Weights of a small transformer language model.
Architecture: RMSNorm before each block, no position embeddings.
Training: a variant of Adam for these matrices, 182M tokens, 8025 steps.
Each number is 128 + 32 x the weight over the matrix's rms, rounded and kept within 0 to 255. Layers, rows and columns count from 0.

# layer 5 MLP down (transposed), 1536x192, rms 0.095, rows 1121-1156, columns 96-191
[[ 98 128 141 173 155 131 128 148 149 166 128  71 112 100  96 109  76  97 107 123 183 119  81 175 143 161 156 127 132 106 118 107 161 113 123 167 125 180  94  78 138 125 165 110 131 118 160  99 164 153  90 157 203 162  72 142 169 107 107 188  78 148 115  96 153 116 129 115 132  98 143 101  78 103 114 158 158 105 120  94 124 142 160 165 123 160 157 101 202 147  82 140 123 126 140  85]
 [178 168 112 151 103 107 168 111 177 153 111 107 134  78 164 133 121 126 149 117 125  94  98 139 127 158 139  98 141 168 166  90 177 119 160 114 166 155 124 165 163 153  95  46 156 141 108 160 113 130 142 117  80 131 146  76  73  89  77 111 166 119 122 153 166 166 152  91 147 155 106 162 126 122 102 123 124  55 122 145 122 174 148 132 180  87 100  90 168 112  67 109 154 145 145 168]
 [119 133 184 198 101 125 172 127 145 103 169 157 163 137 101 136 100 136 110  65 172 167 101 133 125  67 120 106 156 154 112 155 136 137 147 131  81 167 167  96 180 108  90 100 106 128 105 186 131 126 108 158 148 106 115 150  84 132 135  78 146 146 175 155 137 156 163 168 177 119 118 113 105 113  91 108  79  91  84 117  90 156 151 106  92 155  88 110 125 102 103 101  95 131 144 121]
 [132 101 128 117 124 157 148 114 127 120 111 169  96 155 138 107 123  53 120 149 172 135 116 168 145 131 105  49 166 119 141 132 132 211 119 143  54 176 154 151 197 115 109 110 127 156  83 109 114 219  96 151 103  82 140 156 167  81 117 133 152 139 119 160 108 142 194 116 123  98 112  96 113 109 122 185 163 126 117 152  91  88 129  83 131 158 150 137 116 142 125 176 133 149  88 107]
 [178  92 187  91 105 152 193 176  95 104 121 147 198 102 102 133 103  47  99 110 102 160 185 139 164  98 142 109 148 178 106  93 152 107 103  61  96 151 140 149 115 146 160 133 146  90 156 180  90 123 125 133 148 107 138 178 132 151 109 130  97 120 122 168 108  81  84 155  81 173 156  99 147 121 133 109 103  92 148 122  93 128 108 163 137 185 114 152 127  71 111  78  94  84 141 138]
 [114  87  73 164 132 130 133 166  83  95 117  95 151 211 142 130 100 149 150 123 123 181  96 131 109  92 107  97 144 152  56  95 139 132 176 130 169  85  75 134 117 149  82 152  50 120 189  74 127 142 136 175 129 133 201 161 119 134 174 126 164 121 125 126 158 145 101 140 100 193 123 160 184  61 125 134 150 108 109 141 111  74 114 151 126 120 127 126 125 129  82  75 131 139 152 127]
 [138  93 159 133 154 161 117  65 159 190 118  73 126 102 110 131 148 151 144 167 116 147  97 139 211 124 206  42  87 126 125 109 153  92 136  90 115 138 141  64 127 139 139 118 182 141 168 130  95 145 142 183 154 138 108 121 169 205 203 127 138  83 125 176 110 114  94 124 179 160  95 111  79 165 144 208 113 106 124 120 123 112 203 154 102 162 172 157 199  84 136 148 140 147 117  96]
 [137  96 121 191 134 144 120 164 138 132 178  43 170 195  96  74  87  77 215  81 180 144 129 130 134 103 176 152 113 123  85  96 132 100 146 104 106 102 146 101 136 125 152 137 133 130 177 136  97 148 151 103 172 127 151 187 167 160 143 137  99 127 142 117 136 148  68 111  82 147 147 154 122 141 177 160 167 114 117 134 167  95  98  80 162 144 142 138  90  93 122 142 107 121 138 132]
 [109 106 137 162 106 172 103 111 130 149 103  99 108 156 140 119 118 139 139 122  81 145  94 114 197 164 145  88 101  72 120 144 118 105 139 124 141 145 109 157 126 118 130 115 199 155  98 139 102 145  90 111 144 189  94 118 155 150 134  91 141 105 126 154 121 120 138 169 143 168 163 114 128 154  83 133 131 146 175 116 177 131 121 182 132 170 103 104 118  87 163 134 172 188  79 141]
 [116  81 195 116 162 133 155 135 183 172 132 148  67  64 134  93  72 139  56  61 141 128 140 155  96 150 115 104  70 113 166 155 124 130  82  80 108 140  99 166 147  90 170 163 133 182  82 111 212 153 107  55 131 147 171 154 218  99  84 134 104 154  91 138  96 148 179 132 124 114  96 128  63 117 163 201 155  65 117 116 115 144 154 121 123 160 152  94  94 152 108 187 161 147 151 100]
 [129 128 150  82 137 150  69  68 140 115 114  83 120 227  94 133 146  80 192 213  88 133 110 108 171 109 142 109 116 111 121 131 152 132 150 137 155  93 161 165 197  85 124 184 115 121 101  75  95 132 145 158 168 107  76 162 163 149 149  81 118  99 106 135 119 157 136 106 183 153 163  80 133 149 150  83 108 102 127 137 195 129 139 153 165 154 131 127 157  95 130 135  94  73 113 171]
 [178  44 199  93 113 112 159 146  76 159 104 151 131 173 142 168 122 111 117  59 158 117 121  97 140  86 141 129 152 129  83 191 209 158 164 150 144 103 113  89 116 185 146  65 147 116 163 146  84 105 108 137 108 126 131 147 158  87 131 102 171 139 125 114 157  88 168 131 129 144  40 146 161  55  54 175 148 137 145 202 140  64  91 132 116 146  93 113 141 212  88 109  76 114 112 133]
 [136 134 134 173 136 120 135 112 180 143 141 113  93 100 109  73 106  74 147 141  55 150 147 152 167 187 198 112 134 141  90  76 162 112 116 152  79 161 128 115 152 146 162 172 135 138  99 147 174 145 149 136 131 142 121 149 140 147 101 178 171 162 142 129 142 100 131  64 148 113 143 136  93 154 200 131 171  91 139  83 126 149 114 138 170 132  61 101 156 173  77  85 109 160 139 133]
 [118  98  93 170 146 130 104 108 180 141 121  94 151 148  78 123 114  91 161 186 158 133 135 113 126  77 131  65 102 141 122  84 156  90 165 200 111 105 135 141 138 125 111 101 118 129 131 124 156 106 109 116 150 120 142 119 100 136  98 135 144 166 127 145 114 133  94 121 152 151 184 137 116 115 135 190 126 121  85 148 185  97 110 127 110 146  74 108 183 115  95 122 142 111 136 130]
 [123  99 169 119 172 114 143 155 139 125 140 124 131 111 118  96 119 196 173  67 161 110  62 100  72 171 150 138  76 158 133 148 116 169 128  84  86 154 155 114 132 106  86 122 130 144 118 112 230 145 119  87 169 107  78 105 162  85 125  90 106 194 110 140  91 103 162 152 148 146 104 110  83 114 107 157 167  75 120 118 144 112 145 125 130 144 122  77 179 178 123 185 170 131 175 120]
 [123 109 174 139 153 133 125 100  86  91 160 145 111 114  94 147  99 109 146 127 117 136 123 117 131 194 101 128 117 143 175 102 121 122 100 129 157 101 147 115 161  96  94 154 139 122  84 167 104  95 134 118 144 106 104 131 153 162 121 142 132 121 207 129 122 130 101  79 135 110 139 102 119 134 135 142 119 102 151 106 137 105 138 152 133 176  95 137 122 147 171 131  99 157 143 117]
 [157 127 139  75 160 124  96 138 136 166 165  99 111 154 140 172 116 178 127 185  94  98 108 139 118  87 203  98  82 132 124 110 199 144  61  83 108 102 153 159 110 102 111 113  44 111 168 119 143 155  97  65 173 128  63 109 132  98 111 193 126 129 152 138 139 148 164 192 106 105  92 146 110 109 129  76 109 106 173 143  85 156 124 108 145 101 193 109 117 118 134  91 134 112  97 187]
 [120 109 119 152  94 119 119 157 119 151 144  82 172  69 101 153 105 133 123 139 100 116 165 151 172  76 138 105 132 104 123 162  81 162 154  80  87 192  92  95 151 156 130 155 105 106 197 165  66 132  95  97 195 148  89 110 155 167 107  39  75  94  96 189 132 103 141 141 108 166  91  97 158 151 165  82 116 106 122 188  87 171 124 126 118 130 120 128 203  91 162 151 175 127 144 111]
 [170 154 115  77 135 115 115 118  81  98 108  82 136 153 122  81 118 106 189 158 220 140  71 116 151 115 128  81 187 131 126 132 232 160 149 102 179 105 111 124 114 105 144 139 114  82 116 147  72 117 135  91 203  83 118  96  96 135 169  52 101  92  75  79  75 141 119 162  98 102  84 134 120 147 123 149 171 101  95 147 137 169  84 153 122 160 184 128 110  94 131 106 145 161 127 137]
 [140 107 164 140  96 123 102 129 171 103 102 123 192 137 117 136 180 114 109 159 163  89 158 152 138 113 144  76 126 132 146  92 170 192  74 134 155 167 105 122 160 142  89 135 145 159 116 139 111 177 124 130 137 119 110 104  96  95 101 108 144 156 181 140 115 204 134 124 132 106 179 155 105 114  99 117 122 113  98 255 110 177 143  68 115  71 159 185 143 173 109 116 161 110  68 140]
 [157 140 170 151 125 168 128  27 166 129  77 126 122  90 156 111 113  75  85  94 109 108 122 171 116 187 150 119 161 162 140 107 130  75 166 125 107 203  67 144 114 124 106  98 168 109 107 193 126 159  87 123  98 153 138 124 173 146  54 153 133 179 178 130 115 128 154 121 205 143 124 111  91 145 117 163  86 169 141 134 132 108  88 193 107 123  95 164 121 136 115  86 167 132 109 156]
 [146 173 103  88 103 130 113 142  93 118 137 124 135  94  94 159 112 147  99 107 186 103 215 131 134 105  90 178 129 124 131 104  68 133 112 112 127 143 157  91 159 176 139 169 126  87 160 122 119  82 136 127 190 101  63 158 129 106 138  80  81  82 155 116 129 138 101 155 147  81 125 175 132 199  93  31 154 158 137 121 179 159 132  97 122 160 144  93 161  72 155 185 186 120 103 108]
 [159  99 178 132 133 153  72 145  99  95 126  57 149  97 120 104  49 135  69 143 104 137  82 214 186  58 104 119 139 113 146 185 123 168 131 148 153 154 136 163 195 128 124 162  94 121 168  48  86 142 109 118  76 152 177 168 156 106 119  89 148 105 112 118 100 142 167 150 113 162 115 167 158 165  59 116  72 145  97 131  92 137 132 146  95 125 130 154 112 112 134  98 157 179  77 109]
 [102 149 109 136 143 190 103 208 137  91 111 136  71  93 120 185 170 139 146 118 163 165  91 178 155 114 161 150  97 107 132 177 123 128 174 143 104 148 107  91 145 151 133  90  86 101 184 158  72 170 116  99 171 125 139 109 136 151 173  95 166  71 102 125 134 136 193 166 126  99 154 125 161  80 156 115 126 109 148 113 138 158 143 204  85 132 106 123 137  26 126 163 153  97 104  96]
 [156 139 176 145 161  77 106  98 118 148 132  96 109 101 111 184  99 125 131 161 139 128 114 120 118  33 116 183  94 131 203 152 145 134 112 133 163 148 149  81 149  95 173  74 113 162 143 142  80 166 147 177 122 121  70  77  85 110 191 107 145 130 120 128 109 129 114 136 112 168  95  98 138 114 140 151 113 104 133 168 137 145 140 132 178 135 137  70  84 145 121 121 152 149 199  89]
 [152 121 107 149 134 131 147 208 132 103 163  95 163 178 118  65 134 157 127 104 156 124 151 121 141  70 151 150 154  76 207 107  90 144 127 147 197  72  90 196 109  59 123  99 163 150 135 105 100 136 134  76 136 119  87  77 125 112 128 174 106 174 101 135  68 125 110 154 135 152 116 129  98  72 109 138 134   9  82 101 148 156 168 153  90 152  78  35 127 171 119 117  61  67 158 173]
 [146  79 173 155 104  65 121 137 145 168 147 129  96 127 146 103 113 126 169 154  79 119 118 133 128 185 113  87 168 120 124 171 124  66 172 176 121 137 136 114  80  99 116  85 155 120 158 167  62 106 143 108 138 152 151 120 172 136 143 144 102  65 139 122 130 110 151 156  99  99 158 118 187 158 175 101 151 121  57 138 179  98 133 152 130 125 122 150 153 125 130 152 156 179 129 132]
 [175 128  61 130 118 153 102 168 144 107 146 156 137 117 121 195 142 112 143 103 149 194 138 159  99  92 144 135 139  90  93 176  79 189 129 109 114 146 163 155 119 170 136 171  87 146 168  85 144  66 112 143 124 180 150 105 149 124 112 162  93  89 141 115 147 176 144 171  93 111  99 120 118  56 111  57 134 117 198 109  99 102 179 134  64  99 115 148 129 128 138 114 154 102 115 119]
 [210 174 179 167 110  91  82 135 131 130 127 115 141 160 147  92 144  93 115 176 116 113 111 111  94  74 122 168 166  85 183 119 132 124 113  65 126 191 138 140 100 121 138 136  65  86 144 145  67 119 113 163  83 168  87 155 116 169 155 212 167 157 174  89 106  64 109 184 189 179 152 167  88 135 100 121  97  57 168 126  86 141  60 161 227 121 158 107 110 104 125 163  82 158 156 123]
 [107 135  92 113  66 123  85 180 142 161 130 128 123 136 159 153 112 125  70 128 110  68 138 104 105 106  97 152 129 123 162 189 118 130 192 173 123  93  80 139 117 149 103 167 113 102 146 131 135 168  47 114 140 148 110  79 126 127  99 195 165 105 144  98 110 164  83 105  89  86 118 119 151 120 174 127 149 151 144  84  97  70 178 184  91  97 127 153  84  81 168 127 162 151  48 177]
 [148 133 155 113 142 140 116 114 206 157 141 121 109 152 155 160 156 124 128 131 123 124 140  81 135 110 127 100 133 111  99  92 108 146 118 154 159 155 129 152  93 165 143 153 120  94  97 109 108 162 141 139 105 124 135  91 119 111 118 184 143 106 129 158  76 137 151 122 119 136 118  98 125 116 138 112 134 130 111 134 118 123  93 143 132  87 160 118 115 122 103 136  91 147  89 138]
 [130 117 182 109  91 131 118 146  90 187 108 101 128  64  88 194 128  87 116  95 117 142 111 101 193  98 142 117 143 107 162 114 134 160 151 152 121 140 151 108 190 111 155 113  95 123 158 173  76 150 135 130 192 178  57 112 168 178 186 118 122  74 125 135 161 127 170 200 156 125  99 177 122 139 189 121  94 150 148 156 166 157 172 130 134 194 194 133 183 100  80 183 103 101 106 176]
 [141  80 147 161  51 110 148 100 174 173 161 100 107 120 121  87 148 125 152 194 116 140 143 109 147 177  97 158 161 141 153 118 153 154  65 125 127 137 131  97 114  94 100 149 172 139 183 137  81  94  91  91 116 134 113 116 144 166 139 182 129 126 154 148 157 140 175 169  66 173 164 127  88 102 145 211 170 100 171 127 139 121 142 140 141 138 102  83 185 135 114 121 100 114 132 134]
 [ 78 129 106 146  84 110 160 166  84 166 149 190 134 124 121 160  64  77  75 142 137 116 215 118  69 114  88  43 177 155 150 118 112 190 176 183 134 104 176 116 136  48 146  99 186 132 154 120 147 101 128 168 151 116  96 115 108 101 147 160 133 124 143 193 128 158 112  74 198 145 116  87  73 150  86 145 172 135  85 109 144 123 166 191 113  91 163 180 132 176  78 144 158 156  89 116]
 [110  93 142 134 135 134 141 167  29 132 107  92  94 105 113 108 140 107 146 161 181 110 134 159 172 157 116 121 148 182 162 142 136 125 154 128 173 143 150 122 156 167 140  96 129 147 101 138 145 134 147  93 139 123 137 213  86 109 178  83 137  93 137 122 182 125 177 103 144  99 113 105  98 115 129 242 154  94  79 145 151 168  74  82 110 178 117 120 121 158 110  99 132  86 160  97]
 [146 164 114 132 125 157  83 129  76 131 134 112 143 166 167 146  74  86 127  55 116 111 137 147 169 109 141 144 147 159 129 131 165 106 153 149  76 154 113  98 121 178 124 206 155 133 180 141 198 195 140 196 111 122 174 117 166 126 146 154 157 180 169 100 152  75 141 181  96 154 116 176 127 112 114 160 101 161  89 128 152 131 116 136  74 178 130  99  83 115 144 146 155  98 140 114]]
# layer 5 MLP up, 1536x192, rms 0.111, rows 1122-1157, columns 96-191
[[114 123 156 152 142  91 106 114 147 162 101 148 154 114 142  56 102 144 109 114 197 106 155 114 121 137  96 142 101 114 128  93 131 155 133 160 102 150 113 119 107 101 114  83 143 203  73 123 118 118  64 107 116 124 128 172 170  98 127 119 119 167 141 139  94 160 113 117 128  84 100 131 150  95 154 150 178 143 134 132 137 158 104  96 111 160 117 108  92  96 152 163 134  97 146  90]
 [103 153 119 142 117 118 136 184 125 135 124 156 164  65 101  90 171 133 150  99 170 124 139 123 108 155 122 203  83 122 164 139 159 128 138 106 119 119 134 108 114 143  62 119 117 165 144 118 127 127 175 135 173 138 157 139 115  76 163  80 145 199 114 105 124 127 158 127 118 123  91  98 133 127 151 118  98 137 198 143  89 113 126 133 142 110 198 162 144 140  72 139 124 165 105  93]
 [107 152 106  91 137 102  99 110 126 132  83  94 168 108  99 152 162  98 155 154 157 111 150 127 114 115  89 121  81  46 182 139 108 169  83 140  93 114 121 177 130 134 141 128 126 220  78 200 114 183 111 117 165  83 126 126 136  78 127  90 173  93 133 140 120 126 128 102 143  94  60 192 169 178 161 160  84 132 118 136  84 143 122 142 109  99 150 143  79 126 142 110 101 158  95 121]
 [124  91  60  75 192  65 103 147 138 114 168 147 146 142 166 165 155 133  92 127 103 106 182  95 146 129 107 117  70 102 144  96 139 169  76 137 150 115 104 111  97 148  86  82 139 104 115 141  87 115 116 139 150 117 130  75 133  98  87 135 102 157 160 154 135 108 117 122  71 143  92 102 127 115  82 100 123 130 165 109 108 165 151 110 121  71 161 150 116 154 102 124 148 100  63 105]
 [119 103 138 124  85 139 132 135  95 160  96  84 129 178 155  97 143 149 116 150 148  97  96 125  61 122 137 127 122 127 117  92 178 108  71 157 134 107  94 132  69 103  96 141 141 113 120  85 172 133  89 171 132 109 117  85 146 142 130 116 102 137 149 181  62 134 121  99 122 140 114 143 150 111 131 126 141 141 118 176  93 144 131 112 106 103 204  79 113 183 172 113 140  69 110 140]
 [124 147  86 157  61 133 147 125  95 131 193 136 146 183  89 101 121 151 191 130  95 102 149 127 150 109  86 140 130 176  94 128 123 184 166 122 166 107 141 135 150 111 175 239 107  88 102  47 111 155 149 151 134 108 115 158 120 142 166 102 119  74 134 130 119 143 139 135 132 208 211 142 101 176 133 130  91 135  90  76 168  66 100  84 156 137 131 161 122 136 162 104  97 166 157 151]
 [ 97  85  30 117 134 137 154 119 124 105 145 116 114 141 102 125 149 110 166  94 142 196 144 130 137  86  42 156 150 104 119  87 126 101 111 167 164 131 129 112 171 111 107 115  67 167 133 133 106  70 125 131 176 122 112 133 119 136 147 103  68 108 157 163 136 154 127 138 107 104 102  78 156  72 183  99 126 120 123 135  88 147 158 127 118 158 164  91 181 107 107 151 117  88 139 147]
 [145 169 148  88 121 142 137 164 108 111 123 158 144 135 152 126 128 150 112 145 102 171 143 160 104 140 131 148 121  97 127 122 116 120  67  97 147  74 137 134 128 133 157 119  80 133 148 101  86  84 109 119  86 159  88 136 102 140 139 145  89 108 105 126 133 158 134 140 103 127 189 167  98 116 124 121 164 147 113  26 109 122 131 123  59 147 177 107 112 144 177 137  78 121 137 119]
 [163 103 182 109 161 124  90 124 120 130 101 111 122 140 106 168 244 108 124 129  99 108 163  59 132 107 118 160 131 144 202  88  75 159 152 101 166 113 135 175 143  86 142 123 130 165 150  93 172  80 122 117 110 126 110  83 155 104 119 150  96 166  85 103 117 121 149 150 134 100  73 131 132 162 103  88  84 127 193 141  71 150  41 120 115 140 104  67  81  96 142 137 133 120 153 129]
 [105  98 184  77 124  51 164 160 117 117 169 145 125 130 179 163 126 144 122 137 108 112  81 187 120 100 140 116 115  92 205 148  61 112 143 152 121 114 168 183 134 112 125 129 107  90  83  84 132 101 206 174 169 156 112 127 103 105 164 104 101 104 141 118 173 159 184 115 164  84 115 184 163 182 118  94  68 208  91 123 143 116 125  46 169 145 159  65 154 148 112 141 138 149 143  58]
 [203 106 104 110 140 127 133 146 149 138  99 140 143 116 114 164 148 158 141  77 182  80 166 126 118  57 110 156  19  88  90 143 115 142  81 136 106 118 132 120 134 132 132 107  88 182  75  88 170  68 143 197 125 143 108 151 158  88 118 101  70 166  98 174 185 122 114 148  94 113  95 106  92 108 121 130 156  94 151 124 136 116 158 178 144  72 164 156  65 208 157 155 168 120 131 127]
 [ 41  89  99 111 126 126 116 128 179  87 140  80 130  91 125 109 179 108 135 123 101 133 139  84 118 166  95 126  55  94 189 164 113 170  85 138 139 113 124 123 122  80  67 127  90 125 145 138 134  82 106  84 130 127 137 159 190 147 124 124 118 145 158 168  91 138 128 148 129 143 182 135 124 134 112  93 155 132 192 113 179  84 149  94 116 141 124 171 133 106  72 125 119 164 125 146]
 [ 88 180 157 113 154 119 135 187 117 149  69 129 178 141 185 138 225 145 142 151 123 138 135 115  82 162 141 183 119 121 170 135 115 131 148 138 206 108 165 130 136 172  98 130 114 115  82 107 123  87 149 196 102 141 161 118 117 111 121 115 113 121 205 110 209 111 156 110 143 135  99 168 129 184 135 109 144 159  95 154  76 123 143 130 110 128 165 114  79  94 211 108 120 128 158  66]
 [101 174 178 134 107  69 109 112 131 143 131 103 135 152 120 133 183 123 144 121 133 176 132  63 110 153  99 175 124 119 149  86 107 184 156  69 142 113 113 117 104 101 134 138  97 148 128 126 150 144 132 126 167 159  63  85 166  63 182  66  78 150  78 135  79 195 118 153 168 143 109 151 111 152  89 109 162 136 142 119  97 130 154  60 130 113 173 111 132 151 122 100 128 151 125 139]
 [124 182  97 137 190  68 120 115  82  97 103 103 188 122 147 101 117 145 111  68 135 131 162 137 120 157 114 161 179 164 170 123  84 138  74 105 171 113 127 141 149 190 133 113  48 138 119 114 166 143  85 109  99 154 111  88 165  61 126 110 144 130 107 182 105 197 134 119 174 135 160 134 125 103  95  98 123 133 153 126 132 147 137 114 127  91 167 119 117 140 112 153 140 161 111  77]
 [134 153  72 149 160  79  58 140 158 191 146 132 128 129 134  98  83 167  97 107 203 166  65 129 102 160  78 134 120 108 137 107 183 150 137  86 109 118 155 130 157 110 123 122  87 129 135 124 189 151 160  98 119  92 132  75 135  92 190 153 101 162 158  85 181 140 183 121  89 108  88 154  95 103 191 153 128 127 129  80 120 171  85 120 125  69  93  94 118 178 149  89  96 112  79 156]
 [127  76  37  92 123  93  82 139 117 129 158 142 173  62  86 140 112 101 128 136  91 121 165  74 203  52 108 136  60  78 105  92 110 141  82 168 146  88 132 128 107 104 124 153 148 147 136 172 134 115 112 140 168  96  38 102 114 107 128 106  87 155  95 154 115 123  92 123 179 104 119  86 124  69 123 146 112 137 156  37 111 174 136 150  32 157 164 173 126  74 112 116 164 107  94 104]
 [118 160 174  96 148  93 106 193 163 122 143 129 136 159 161  79 139 133 146  79 143 168 131 139  79 106 102 153 106 155 106 199 138 178 136 110 176  63 120 133 137 118 117 135 141 154  84  58 133  56 153 147 172 166 192  98 102 123  96 120 121 143 131 109 114 148 142 193 197 103 195  58  54 140 102 175 103 155 102 108 172 139 103 142 138 115 105  50 104 155 149 147 150 129 181 129]
 [143  91 119 146 116 131 142 122 148 117  90 156 141  87 121 119 112 115 145  76 140  90 146  89 150 127  98 236  94 131 163  88 161 110 156 151 137  79 116  91 116 123  54  95 130 157 143 151 134 119 138  98 123 110  89 135 170 141 137 111 114 148 204 138 197 139 176  95 153 138 132  99 132 162 151 132 153 117 143 119 121 114 108  85 111 137 121 104  91 108 147 158 144 141 144 114]
 [131 124 160 118  91  99 138 127  59  87 155  79 147 154 139 140 116 158 157 123 145 141 137 124 142 143  89 173 154 145 163  89  58 154  75 124 150 170 169 134 193 154 108 180 102 151 164  97 114 150  91  98 133 131 156 137 150 167 179 120  31 146  65 137 142 138 169 128 129 102 100 151  96 144 132 128 105 112 219 112  98 112 187 157 111  87 113 118 117 173 128 163 119 109 132  99]
 [127 155 104  65  98 150 170 113 122 183  81  96  97 169 155 128 159 142 157 116  95 131 151 127 146 114 115 126 152 138 168 136 146 147 112 164  82 139 171 133  93  82 100 145 102 125 136 154 126 151 164  92 122 154 176  93 109  79 124 160 142 176 142 125 225  97 179 153 134 108  64 131 111 119 113 107 146 170 185 131  90 174 144 140 113 154 158 129 104  86 147 119 134 141 121 146]
 [111 157 156 105  90 121  46 125 141 172 181 119 110 161 208 113 194 137 160 156  93 114 110 128  65 142  99 231 116  83 101 108 153 153  95 170 186 135 146 131 114 104 152 107 135  84  95  70 116 151 143 128 122 152  84 152 127 105 117 160 134 171 134 129 153 146 143 128 156 111 181  82 138 105 139 113 159 134 164 115  87  91  81 110 147 101 192 131  86 123  88 132 100 122 119 118]
 [185  97 124  60 145 124 141 136 111  82  58  77 153 106 109 128  88 123  99 156 140 119 164 121 148 113 136 113 170 117 160  75 114 121 156 169 124 153 157 112 167 159 135 135 108 156 114 138 136 110 152 126  88 119 130 114  84 161 158 120 143 116 130 147 106 141 207 135 114  91 124 109 104  83 171 133 145 130 166 113 133 130 197  87 117 151 108 109 148 102 132 133 127  99 133 117]
 [122 185  62 143 141 144  96 140  91 211  89 140 136 121 150  61 134 120 149 122 126 106 155 157 157  87 100 204 112 101 116 116 108 126 158 169  99 134 159  79 103 119 112 110  85  98 108  95 122 135  92 126 152 189 136 158 167  68 132 128 137 137 103 105 122 156 149 106 167  50 168 110 113 128 127 116 147 167 165  87 129  76  95 156 183 157 147 178 123 166 167 187  80 104  98 134]
 [ 62  77  50  83 116 115 172 153  91 112 116 109  91 150 129 147 128 116 165 120 138  99 141 159  64  91 144 166 104 156 126 127 179 112 171 106 144  91 151  99 101 101 159 125 160  83 150  77  83 155 146 185 163 122  65 120 127 153 175 134  47 134 131 119 147 135 201 148  64  87 154  77 137  87 142 168 148 122  76 126  60  70 165 118  78 184 188 144 140 113 126 124 129  76  92 165]
 [ 91 180 138 131 138 105 158 118  77 132 134 150 124 179  98 125 159 170 117 145 183  93 128 132 143 145  99 105 107 147 174 171 102 112 122 178  84 120 221 147 116 114  89 154 165 159 100 102 123 141 112 176 208 145 144  87 119 117 109 112 135 134 137 163 133 127 181 132 185 131 119  84 131 147 169 194 137 172 133 124 140  81 111 138 112 124 168 117 101 158 150 167  98 148 134 155]
 [ 62 145 146 105 182 140 157 150 156 137 128 108  72  88 121 111 136 246 172  90  60 112  71  68 159  94  86 114 158 114 103 112 138 127 172 110 161 154 147  82  76 135  85 185 114 180  72 111 115 125 140 163 108 142 165 107  91 121 153 119 167 163 163 136 135 109 142 121 135 118  86 128 164 105 148 220 153 129 111 130 168  91 110 162 110  97 123 124 148  81 118 146 116 173  39 140]
 [134 131  76 119 203 109 144 171 150 108 131 132  97 145 111 127 147 125 184  82 105 157  85 107 143 125 141 103 134 137 124 134 213 175  52  68 148 177 174 124 168 129 115  95 158 119 118 112 133 109 147 145 145 162  83 107 176  55 112 144  96 175  75 116  96 180 178 129  73 100 111 133 164 132  91 238 168 139 100 137  94  85 158  77 110  40 161 166 135 152  69 143 169 153 128 118]
 [121 177 154 132 138  81  84 152 123 196  98 133  99  91 123 151 154 214 143 107 146 110 137 166 142 175 105  94 131 133 128 137 136 106 134 107 115 133 133 120 135 154 174 102 146 125 179  52 132  72  95 153  98 138  98 124 120 122  96 131 113 137  81 171 184 118 132 132 111  70 177 113 128  58 173 124 194 136 123 117 159 142 120  78 138 116 127 130  84 181 143 114 119  89  47 122]
 [120 114 110 122 162 100 108 166 128 119 119 121 148 144 103  99 139 184 154  84 161 120 103  68 144 125 109 144 109 159 125 187 172 165 105 111 129  95 155 110  85  99 105 103 110 142 147 126 153  80  89 171 149 135 116 152 123 136 152 101 106 130 120 152 160 179 134 143 125 112 142 100 115 109 120 152 126 164 156  66 127 130  99 123 127 134 120 124 126 158 140 182  62 124 153  91]
 [ 91  96  98  91 117  95 131 170 131 126 141 134  78 160 146 157 152 197 140 124  82 165 128 181 136 116  93 143  74 126 230  64 147 145  91  80 115 199 126 131 137  96 111 140 171 198 128  59 105 140 119 183 213 151  45  94 122 159 153  91  83  95 129 121 214  97  93 106 109 110  72 105 120 114 181 111 107 136 178  67 152 156 138  57  75 133 143 162 131 168 107 121 140  91 135 156]
 [129 108 115 105 112 136  62 137 194  78 172 146  87 151 146  95 194  92 129 121 100  98 151 112 161 128 120 186 118 147 104 114  78 142 130  82 118 118 148 125  88  79 140  80 107 157 159 168 104 114 148 113 122 127 123 115  92 149 187 105 172 172 133 127 138 134 135 137 106 147 137  71 150  56  98 156 189 165 143 122 154  94  87  80 142  79 157 153 143 157 163 149 110 168 122 127]
 [155 132  99 133  96 133 158 118  49  88  95  88 139 118 159 119 136 149 139 122 107 172 114 147  98  99 118 103  92 162 132 133 128 119 129 127 112 101 160 130 153 147 146  36 113 166 172 138 168 125 190 188 134 125 194 165  37 166 186 153 147 143 136 121 108 115 112 170 135  90 108 112 161  46 200 138 106 144 196  90 107 138  84 124 106 157 138 109 123  90 139 124 137 111 139 129]
 [156 161 118 107 149 170 128 100 139 128 102  71  61 146 135 114 138 145 118 112 173  56  67  69 154 166  99 125 108 139 145 122 135 154 111 146 137 125  91 137 194 139 144  89  73 188  84  99 170 154  91 158 123 106  47 187 114 128 137  67 113  83 143 115 178  88 117  80 130 144 168  94 147 117  39 165 119 235 129 159 108 133 161  92 106 100 107 155  67 101 150 125 168 124 131  80]
 [164  49 172 118 171 165  66 186 115 131 142  74 137  72 147 113 136 183  97 106 115 110  73 157 134 121 123 161 142 141 151  99 118 185 114 162 149 159 142  58 115 118  33 106 142 126 154 106 158 131 152 141 188 123 140 105  66 188 154  65 153 194 191 139 134 165 143 134  71 107  79 113 147  98 137 130 119 154 108 123 139 126 147 136 144 145 134 128 146 147 128 164 162 106 135 108]
 [170 100 131  43  81 106 127 152 109  85  71 153 116 168 164  46 133 131 147 144  97 123  78 150 202  82  98 129 112 104  91 106 100 137 143 128 205 129 104 135 139 136 119  84 111 100 163 118 173 137 177 153  93 166 126  92 100 127 115 161 163  92 105 119 140 143 112 111 208 118 149  81  41 145 121  96 135 166 137 118 135 123  17 167 108 145 170 105 121  73 117 119 118 128 197  92]]